{
  "head_dim": 128,
  "hidden_act": "relu",
  "positions": "learned",
  "parallel_block": false,
  "max_grad_norm": 1.0,
  "warmup_steps": 463,
  "decay_shape": "linear"
}
Each number is 500 + 40 x the weight over its row's rms, rounded and kept within 0 to 999. Layers, rows and columns count from 0. Numbers have three digits each. The size before them is the row's rms in percent of the matrix's.

# layer 2 MLP down, 768x3072, rms 0.0181, rows 182-232, columns 2176-2303
101:475429508488484490537464459583451477568479476470457460551468500503456509528479524531495460516474503516499427536487523575462467473515450460472524539480519432561463482443509406412433468542543506464498521536561522509494503544534535420546526502514445451534590478595637511534497481463491463456500468478461495511512474500554520414463474568460514539481513556495507457518515527564495447445504
102:477559527530498538511521532467530521509479466510469453553514432462480442503539540510481495631574473501506545471482548534513508528457390545498506555443478518460492531483505530468503358476522545564471511516536530528479464456386542451451503524491440530523498452462557487448495503516499503545505517528491484526564475521504488484523524469466590547488453555568527500500518452484540458514589
098:492528451500478489512511489478482449414488532574492563479452444461452581534496527515604488481454536463514404543473498486582487512542519603527527498562399505488510499553514564571541415496490541498490600505520506465539477552499461542508475540446501494526452480537582512526469513446523527447530467491478542504435534561472426490507474461542488461512541457476466537494488474468509506575408
104:500500496508525537583543555506493501497491550442567500511538519488518538577506469561549569572507488517489535470484539547470501519487545473476497495440434503505490491452500476447486504528501517529456549484474563478506431566531466481535509531493481432530463510521471615528516455544531439530545506485521467491545494475474393408488454590463556529558437512435497421497495570499476472475448
113:524493493517473521467482529548508486507460473540516532510495448488539508434497468518438485498521496493526493465514483504522488509525474436563512457466516572471548530478491509466521471548449476529535603471493443504470526531473500532523465467480494436474522541502450478534472434502490474450452487489455459432456528507497492584468604509456369487570460515476477489502466427526523555456514
095:552520461488510521467527501518491525517485495491463604535565562457500524517467539476535516430486486530450504489523512508494445441475497526476476443477448509495528562462495488566508507460477498575504507452500541435538521523489492551512550494513504465505572555492449528484425490515482536559427496486520523444472532438487520518498465509489454439483501478530541494472490522486497484506452
102:470499484471520467519440550549497460440501486436516514449511563500606507469474473480556454449460536505558601477545458522545514533477478469473500530527438482528501611613453478433509494475498516458488503503516439528508534451572461581522456481530468521489492398447520556523532442490515487513523413532444463460544536453503482415509486568475499479530508468511479487524528605521466537480505
092:500450547480518485493512516468476518526508459493526371561539486522484561449543535447570542475474470486486430509435507546527506488455530507456576547454562511456473453549562486555486549426507437452515542453539487474460510468439535542571455522515468499493509443523471427489500453418435526444538461442482488439555528410526492469567435502489505572484423505497523442518493515504528451494552
099:497472508480496534541508507458536496576484564526536503548500485498472479500599465475507478569517490462502479512410471451538479493590455442454507508555421480457523474460480537465520509451457515509516542542489477540524507472518467565532570532517517459552511509517449482495458504510468540468544461505534504519477496558519505437476545509482474464507547553436479414483490610530504587507480
099:409496485488580468480487506464478504491478495487571498499534513520509430461488537455537495553549482501506500466460577527507472490497528667444520430422453521474541512547495453579474488529487497500593486358451482486480479433564491531534476545460554524503476509507500511527492504485532414515478514549507557442411481510490541592482514435461530525464480496531477560510509531505447433486484
097:475490479525528480515414391402525444417464541489474533600556560468503418520551530498526393494416464465536487464493484496527565511557483539529505483456488600491461530533486533476485552563559490502486539479485528537492542506520439513539492488489472567493535549511504540598501538487523521507518470515516462498516522440457463513562486505461537508484481499494482417521500515491524452534536
097:469498511531554555465539471502485440496488495420463465504539517514498500531504495494459518527506471525521498461425502482490534427555479437468489503498534500491548465518407440426447499444551563529559484485510477494526532483489494511446527548473498473470494526471395454539525535512581474558505556527534511502557473470589472307519555453559488575571523483473535513550535512498522514509446
105:446512512486492558519490516497480468565493470476531525410525483526545508464536498472523518526459505518513522448525471533481524497512491500470492487409559492509551622571551466600473457458526443525432525537538523514473530520512519502449500547466494544454499451505525488487498491547463471477508511496500430484514486475475591596454509482555526496534503581511516573459522523476524561534531
096:445542511510502520524498539536470487473542505468511532486467549507428439499517496443514540573462516480498476394489520568521519534484529479537503490516462582595527507495490510514470563524482429514465453515431531525503513565477537479568463465523498542502518496545517500477517471461492542499498499530520507544533521515481477412535605436575480452439512479499470478500506501501507508546538
100:488486498480525481480544416493538438456488571522510433565492502517463499526474521585557462473544536480487507494523505511486453488542471493491507569527516562527529493458478435555528523451566524464562500516492471508480467507555552471468547505521503489502531480447447508472478495525513513437474595501465431519618515509445470384551494475500504497479528497461475473554504441518494466464510
101:526526512493498490445462399524519491498529555554477551556492449490547469485509471485509533548469524493506528479510424483481501538494524511500500418536523493499510497512511555509495526491488467440525538492470459492542428499586476552451560531532520420513514557454497480531532542441503505573508445560528476518483463484460544394526535450546548511569565463445499499512498563471482584535580
098:500469500530515540522497430502504488447531489453440528494416546525459472418538488554475528518431491497491492463436492505499436482568587480524513557484529428488488537536524479436484553551547562444531541571550493553472445517482485465443495512507519570492475473487521458450423507484460457499475525539491544483517522478556410413516522484388572469518538517459456480485519529506487401545520
102:492512512480532548511473495540486476540521533499512599499459469541422530508425461513425510460480532491528459562455521567527518558470524436519528496546518417555512484434454460520534592481510537542463531464541481563483501537517434483527458541516506515485527499545501391454523516494476571454420484433555507513528457451496524525546465439477472479501537502497505507467539438503540382495567
101:484543223545246534524556582563515566458441493432509446474505408484516486485533384451530564473554529531468494542489490524524538473555488433576431449587515475492474442489510475510468488592522488479512523469506485487543507434581454546446504508517493560447544507508553519489476441450529427419479523466476580504530471491531525497477509487502498478510470486503471479531506439509496511470531
102:553486502485493453501478478527532445479478534554441572475472449452491506498561486448569540393508494479474450530516451486479552510533529480519449546555480491533509456593524515471516443487415460459542471446474491564478476474546466485535495494460500488512486480465471486487443507490485579489482505443459533485541545479453503474486562529485509481494525464475464560459524551464512475524509
105:450532509519476465467489465506490607468466532530496521481469525460589468469425598527438403422533439479565492498491542553525504471468509577404504465478443526494434534526473505528465527514492490517542468512538472553477518504507502492631528509510483545577467483472532489528522530497455496523421489503499433493466500524503484528535605414455527512499500474490518525487502484472463488539466
101:483555512508555496496501536544448500499531444517530524471469633517455492498485520539453541541486463507510525530455525564586486544453511489496505506496548543499535548584484427496438463535479507492492525478570502527467513520477505510479506521473448475550418491482427492478479496525534483482542524539514516480497534569471503565490645523500464479489472511465515498533476576481538480472538
106:494406496471511468583521450581512557532421508445487460508509451452526545485527463552456452620479463477468492485534505536528499494500440549470472485516524519524470475480411489563463472526512472452517497490552451511493417492492570520574520467436531514486472478503506527485529472479529483468465473478519460544505538526502506553536461481433476482478480493476469518482485493488514571507537
105:479511510506456492470543514540515505538465496508513504536496523495532499513471505499527488516436462507499491442484591501493492447540511537498481472574522498535510478502458525578576475531499516446582517491566543465462460457448473510514528511486534442537466480500442518520509538495525470478507488500468395532456469498407475494528496510481529478513518555540514460451492499515479479445469
102:452483506524463518487522532518482566501535525555504481484427449501488423536570432505430458513496557501457449507475472519544478493516486516571494411510537509545519492398513539499419450383477531468531496542539518496434438480482529493468552472452515482476510549479554515462555482548517468501450489436514526493468506516531523470441475460516487518413482510559465512507572535588517507552533
082:547547479472508547464498516494457515521528506498603550505547499478542485532453504532469503625513552499526501511533480598540470496564466403510490497514560452524483534481606467521512572578522455490461567437566552497499425487526483518483529525588524461493473499502510579474560498490469358585471489577503497511505526498496499507539412482477433462515486454399489451489490465509522523426476
099:464493503528494478537481585476533488492498560484508554543531527511531442508528551522487530464546525557488456509492509525473507487538490471564472499479405446478502533511503488430510491514526505549504501475483435450500547503514493536474583499465484524528502508457533588529517516508458482494533554474491502507506498533455476581497568453449490518561469458444482489554524425515508527510523
095:478455479525499461560520595503535466601494520448482527499538433540468513536370527459536538527525496506511468506382443575534575497491513420445501548416559534514463544516478481528470506539483465426473527575512458460474510475446582508523561533518514532524484414512513524505406496539444453519455451508489620568451559501530537685490493544450429489519468468548515538538468492491565462502569
101:478455481549523499558500501505551485522502505521522530524483489563598451504464528546562453464529514549469434457508536512522470506527445459523443535520488480528513596491453464593593472534505489489548537557539503555518512448517575498512517487480530551513556532462494525499498550464539469556447457503527557446459535508518545608455533423471509442519527496534507541498493535496500446515554
100:495499543500560485466567506455534420464463457527534549567495520475557526439517507540443500518486505500523529512537510537446489434484508419457507518590606535546560481543575464519496502543416539452543542448493524494596480554490492488462479478527534505448440479513534532488554575500514500573502522501465556503566477549525453426487433507461525535481510519449535456552507515520503501532470
104:540492464530515491501495467484467473507523520538472431551479512494535554509487492474568486525578517503452464428513452516466559536478501554516465472468465545518465478503442494553533510501555474517425444498497459509458470494593461468511545503513478533489492489502555527520487571432498515600527511483506448495497530505473459552505602497526454583532532502570503498462500492476502425497431
093:454531526494484473442538500552520378557511525464465480540409546531467528448438503522519523516520505529494485525573495513519507500516480558463446435521481483530471490545484462516490470495525519623488458432512475484511465552570549565440534487517475502499432456439551534508451497553557556473516538516452438502582504556538510431467561470468467520519509543532510522471474503506542529509493
103:543511549513539469487432555446474472535539517549557482469549555525551474444408511500488546542489501505499526525446456520486507444479550523469522514433475527517468477468411562508494549473582443515491487444379534504497580561464485461554537551485411508554554419465410468491514496467508490522495461597509526536431510534426464592526573510537571502461547527490588479496535522472528409495478
097:458464500494531542489490530463515591453484451528464513466511536490485520536510478508539515463563469476429396498448469473468587500494425536485512573479530539498495432471507530577533484475445464533493480522459510510496509506479533456538490486514499431528496526512553497488530471472498495493543474491459393500554486445493439515481526507469527536501497479536520517481509497464519457562471
104:460454510488492610506555499533431497488438454501526511539523567474471537533515509572478502568458497525531541584446442571514582523503534486475426494491449505487593600582470479595542552478515465464547631533486502498473454519553525527532482536513486513544512535488414487528528489533526548461452545514494496521481482487469514486517479456484499493552390451471497558538485477491448498517456
099:506491515515491412490535479536458537416477437572536468514484520506512525455553432522515491545503497507559527542518509531490513536490454560464497440569477451508513487455484459510414501466516545483474547492469473442542465497507500475495486501407446504530515525510425537438527492511493508527603488503546481507554543509500467623484496549506482476500389570432553481522465583518532535578519
099:456545486510506557497516435517531512348514501480526435501489483471462367458510570479471531495521471501452417549489511471468530514471492544499535467500512567516390544524502552523468471477545491531477518487456479498557523479447469415466526532523559550504547483468537498476560516479495445541405523540484472514481485492465503399437568597491525498444526521508462472515498505483531491523549
094:479533448507464496495478463459461470550450538488537491537475523581546494438574475564513563481563384463458490488614490543455496456414515552402470493602498504483492539474587541486452492465485524496513520488429444478539530552550504536531458490530504462451449567513430510482432487532451487514483532455463561568547568457460494420538530490476502508434477550502509465448470473468421493497564
102:482460502525485506527486534474502565485476502540585545496536536451548499466521570478475515457482459511506541444516500525480492487522470509496530557470561428513533390455517494501522481450495487469498513504506551476390519528564462540479529518494502488519467549474505501508532441482520444469486497486524506496502498442571481578477498500484464531531534475544502517553446464509510516474462
100:470558470512504457484470483526535476495550468493479441466525584485527537499550411565463502534448575484504439466513482541525568537506421503496537527473517548456473536529532453493391512492507469529527494460423514450486520508515577550533478476513486460526492422586425502525449531522565471507545486475503486462486401461465498607495463524509507491482460514521501476490501580531536480526527
099:466485494550479521522484536544460467530500505485415536451458520493464500471545454515514536501464457464493576511596481464548560493487477489539480458561514559508456489458463510495574564455521410479505384484459516515545504505402464501481500467504504472458549504460473397578479541448504463499497500513489489468501569467535452419477542552497491515418487565517489506488508515505490459529561
098:443506484508446493524450454464569462457519451444471449467542552454480464556433483445569466436432528524525452534508413472513535485472609484424472463485401517514513515555482566524466527433501533567498507507523436408516498483498532484487492522528524584423541543487458499481412526545441505465511510509450490529464561478474544463559541475476451431513435496523523483496467557488494473486460
101:495500487491527546474469522459501534454521503474499472458554455478455547443514564524433506515476518536498512530508539513561488490495483553525555491514505512519517516528570448493520558449568490461479516534513515489510509516515501526509533520532577524570534412565554528459471490508455522565499468600503564548547504504493464553506441546476516473544529550526535522524482503462518529505546
101:511498518516551456429478476512571531519549482542507502497506471507447568508438496484515538507462485503473542492466526512434530520540554481484530411465553518457451503530407505485504544585475540560405469491566566507442521543458525463599465498484517428552519526498523515513476522491527514567506460505520465499474513477497418429473515514491448551491500469478555494506459475541503470501500
098:547484536494499568503527510519523541525542470481484451503494437537495472437433449454507557500480521460427422469534546453492416479493490514517449554520473465472514505487500438504502523477453483522515526549514469520482555456498494464476510477516490510538492506464412468505431572423463560575412449507530571518479492506490454542503458499559502462498469498517503557470579455478465498577467
104:543527486519562418529474496475505453504495574594496606455534525509580565458511581438500529441502505477505518533473453462544546516482576567555509488482468535485485480577538516504595526525477464464517441475546500513516521452474488517521544513555482530527563561469530375497529508518537417456438491491504520493475506513503545444561552489500479425517502445517503440534467522494501452430519
100:544569516512450558510577539498541549488466521442553467422508532472507548494479512520468507473495511488515480456521532492563530496502562550368559551418513524519459510442428548492553426380468556511538513520583551501449456482498492509544416481510503467460460464449498420526478541529462523479475410568534500475489577542522549650530427526486524456471461461425547478491471503471503489508491
098:500471477533498427520485550473512534514472481583462549443493498482463506515541490428496450509452518463499504447537508509490532477472473554532503551511488468485455508505520535498520501488536518500470502446555506450496448483513508533517485442537503498494466522500466450548597524536487511485556436493510487425582553486483470466514532499549532462592448473527487453522514498498482449419496
098:522502493463506571493537519545469512491451528503530561520575526497562495462493484578541518480514498511529522551459495548488485548506509457504569455507459533493451500522525454476441496464473511516511508555528422517403530440503521550502499500409486502486542600556459581438542486547483587471434526552499565543435520545555508566506447560542503452512539620476534533490508464447506402544475
104:492545519518510518425481456537486428495417512561540507521506502525494438444483524468502509491460554469498441496467483505443540485501504456402485496457465506558555500473544487475580575462508445527527389483503476498538449435521552486495494509537555525428472445439497494517479437419536496490477507465525484490491540527528531397473569566469450432476430447485498542519526477491525504513485
096:500483506506528480483446536459528477425548508439498501536509521535503506518479540443446501560469489481528505509455516461498467509487596522486584498505510476509476482539539478439488452438512505477523547554462501424494520490551420534532493501500526493496501449410459493534529422483518458535480438518554467519505523470510487336483453449531456503497390486524463515474533462508478541578530